Weights of a small transformer language model: LayerNorm before each block, 7277 steps.
Each number is 128 + 24 x the weight over its row's rms, rounded and kept within 0 to 255. Layers, rows and columns count from 0. Numbers have three digits each. The size before them is the row's rms in percent of the matrix's.

# down: layer 10 MLP down (transposed), 1152x192, rms 0.0908, rows 1044-1057, columns 96-191
# up: layer 10 MLP up, 1152x192, rms 0.0982, rows 1045-1058, columns 96-191
down1044 105:140115086160162129170111156124164115130133134110134121159145137146100091107088157139149117158094136121084125137089115150127159132072138121183150069126126140139160120104126094149142167128117135107117139102122125134079134133103091148108152139114147142158083163141167150104136137111136119108
up1045 102:099123119144124128096151106127109156138102119108142136100126156101131133140123161117165145124120185099088137084118133101144069133107175180164128149128080134156101094148154151123139068138129084125105122122152154118119113085157100128145144119147146099119118133101133107129112077113109153129
down1045 102:156162156153134104107152057139122123118113115091114090110127122126167124120151128110128135123172106095163094120118097103117134081159115130106107163153096126111120178182135126116133115105128108102138172154116136147116155141101163157122141175085175143173135097159117155073158132150147119080
up1046 097:110153113163120105119116162165137134113097143169136096159124121126139120136125158079110108121138144127143162111139116101135153165163152147166112116160141151173144148116129155100081117119129159112136119145135141111152136179097134116159126120125160114085147114160117155127140085089168154116
down1046 101:118124089110114095177150103120088161135132118125125151076108140134115117186140131114161092129135141135130142116140113125126115133133146135129127112098139145144162108117147155120149124158134121146132124154107152118145115105156108111171118127157121092162123122102128105091155144163150106147
up1047 101:140164131151141095094150119112162125091174135114134120122112141084147145191155148143135122123193136101134089138136082106133139114101130108102162154126135105149192123134141113128140114095126133086162140151105190128107116101128156131115175102162128140141137117110118110135127131108137131089
down1047 100:169113128137142129165142087161104099094150110121144132137126121121097138111144131082121140108121168137158135134109145134166136122094136125167123156122148096128133142143137106094131151153144117157141118095099125120071127113109105136109137131110161160149153134132185116148081098119102131152
up1048 106:122109113150156098102153140132129144082112164143164170123149142087122115099141134118157112124164087111155167170133108111120135133127140087130121097118106104125146135124124091126106077145098107145118150123185126186139131159174142157149110108158167100129141146087127131084163161091140144154
down1048 110:162102124133108098116095202183109153131117134156119108176120122149149130135102119116171185134143113120156123127125104148155109118114119123125114074075135198108149129127115118131134132117103086153081163143106163119116115097123091099117110114142144127105122169150159070143087146145108092153
up1049 111:144163107131126131107100128204140129118147084148142147113140145105107151126130128137128099133153070103115157095124135124097134055118163151147090135132113116125170139111172116113125157152128120105111141119123110141120123138143115175113149059171120137107082171099127101133105115124114087129
down1049 107:170157110105120135130122131126142125127129183125079147116074156106102134158099112160139124180137170152168098064152114157112149119149128146105098136132127117132134152144154142093127111161153070103098163106139111165112119095112093112138111118098159143149147161116093104133128125170129111178
up1050 099:108112124116129120092120131147200119116163092134098138152126120126125106122075128138143120165104130118123166145070179104116085112128137118117162172149089136128130135159112143153149113160133136147136140122114124137135116080137135155099134114117102105135163132089130152136132082126104101156
down1050 100:102163160131161106129103142109141150065123115142172128138129112131137138145114141140163153130130116086102124079146143117132138155168148135172116141141125126103102157091097090107146122118154118119125127136127116139126115126171132121089110080161180146158142096164129133087133129118154101102
up1051 110:104149141099160197132149139142123144125122142121137121152086151125116091088136090123139133146135144141088201116119141149123142138152139102105149137071119084091152146152137111120092141159112115148141156119128117115168089147132112136113125123127104122124093145131105132164141106137129124154
down1051 105:110139120123124091115115071105124161117129108126085137133124090097164111135142127115136095113099107166122123143136149103133099177135103157098120099151139153133160108123093136177126106129142119132158143111157103136137149143142142112148152101103173085132137143129121119142137123124129130102
up1052 099:115106130161147148141135110129144118106126093107144141148149126144119153117166165118129142137125111145178123136135100147155095096135141156107130119131127151156138144134130143123118144081151150126143144133128137093124115133181121152108171103124120154123145112125133133156093085126145114166
down1052 099:094137158127173154116128028114125122116120135135178119118134124133124081081119123140143150131119133096152131120126139139127162106156111148113130116106095135104100096110151103108104142103126108150062114121119134118128133132129122129080138118159153141163119097094190155090142119088127149146
up1053 113:125132079119090160138144136120144121128116110157147106161126165121145153146145124168156095121137170098158139159106095138128113169153165160116126114101140119158080163115131127152135122161109129109105112061132097134087097142115166127078129137148081139137141134086141134123116127115164109127
down1053 105:098100111125079131110166121134135112148126124124125117135171153115120159133138168171098112080095089104119124112135136163111119155161134147132097117128137082142115195171130124136137139073155151141126071153122123136088143115128116095156131162092135119147136137126102133096087113164135126179
up1054 103:112126123146097104147155130167138122120135115123093140116129150126140131159150150120194069123163118100127117154142117105129143128127152104149115150131161128131147098138081124140094070139126173090145123084157145164102129150104142126147111088126117107130129137160137096176118115085164140094
down1054 100:131159110155128082119121081133127186122119102110115109145110108133085169121099112101102140133117164097143169078139090118106101096129103141131142145126133111134093144107110120093124132098082132176203146087139145127134100133094136097109110158121099125099148140130132135119116158104152127148
up1055 109:139120100144127098092165172164092110149127101100134119129118108104082154132113205122116102130093114126105165086135138085134111126105127124120106150145148145133080165097092107115080113138120163124123103125144118117146115116142128102122168120130168129093113104148136149136147101122180158111
down1055 117:109183097113146105152166178160083128150111090139108156174139100160086153127130102157122098136130102151116153111159124136130156141102140135131104114133104130138114117127149126135124125140120132120173111116129138148113103104159136084121151110085111119141149102166074130134121109140119127089
up1056 107:090118120118093132148118156113118136141157147132108129113098175142147095161100182111149096094147081133130136128125152111146132106151124114097121126098130111140108117130095122175138082130138078125132125117114112173164163103166126156107131119127135122173161162176136114107141126134135181132
down1056 108:096143117163112169130088178145075148133131118140133126148143158081123130106156113060117154129168106110143174121123118096137144141147119124144079111130162099136138110111150204116135103160114136149163165101122131125149125160109117153112112099133130151104142105112181101141176114187139136108
up1057 099:159110100147106147135122132147167105147120145138161145159147125133144156133166104104116076114139131105127140102138102145147090101152135169134130099134069172157121150153113107091108120152142155132119129070131150113153094156164124144083175099084061143137124127130117095120109159158113097136
down1057 102:118121163122118097129156045163144170141126080157118136117119144099124147177106131083112104140099149112128137131109184138135138155142133159132110133147144114142158159096104108109181138160117129100125130133137116169082151089118160124158112143098117160145149172140163136149144101129190154155
up1058 093:096114117146144123126154109170164144136145124132097125135146101148103115115109148167111104098181104144159137104133119126102101113115114114151090127164061115114136112141131117107131088093127194142113130107145125160121123150144124098130178141131145112172130156142124116143146070150138123074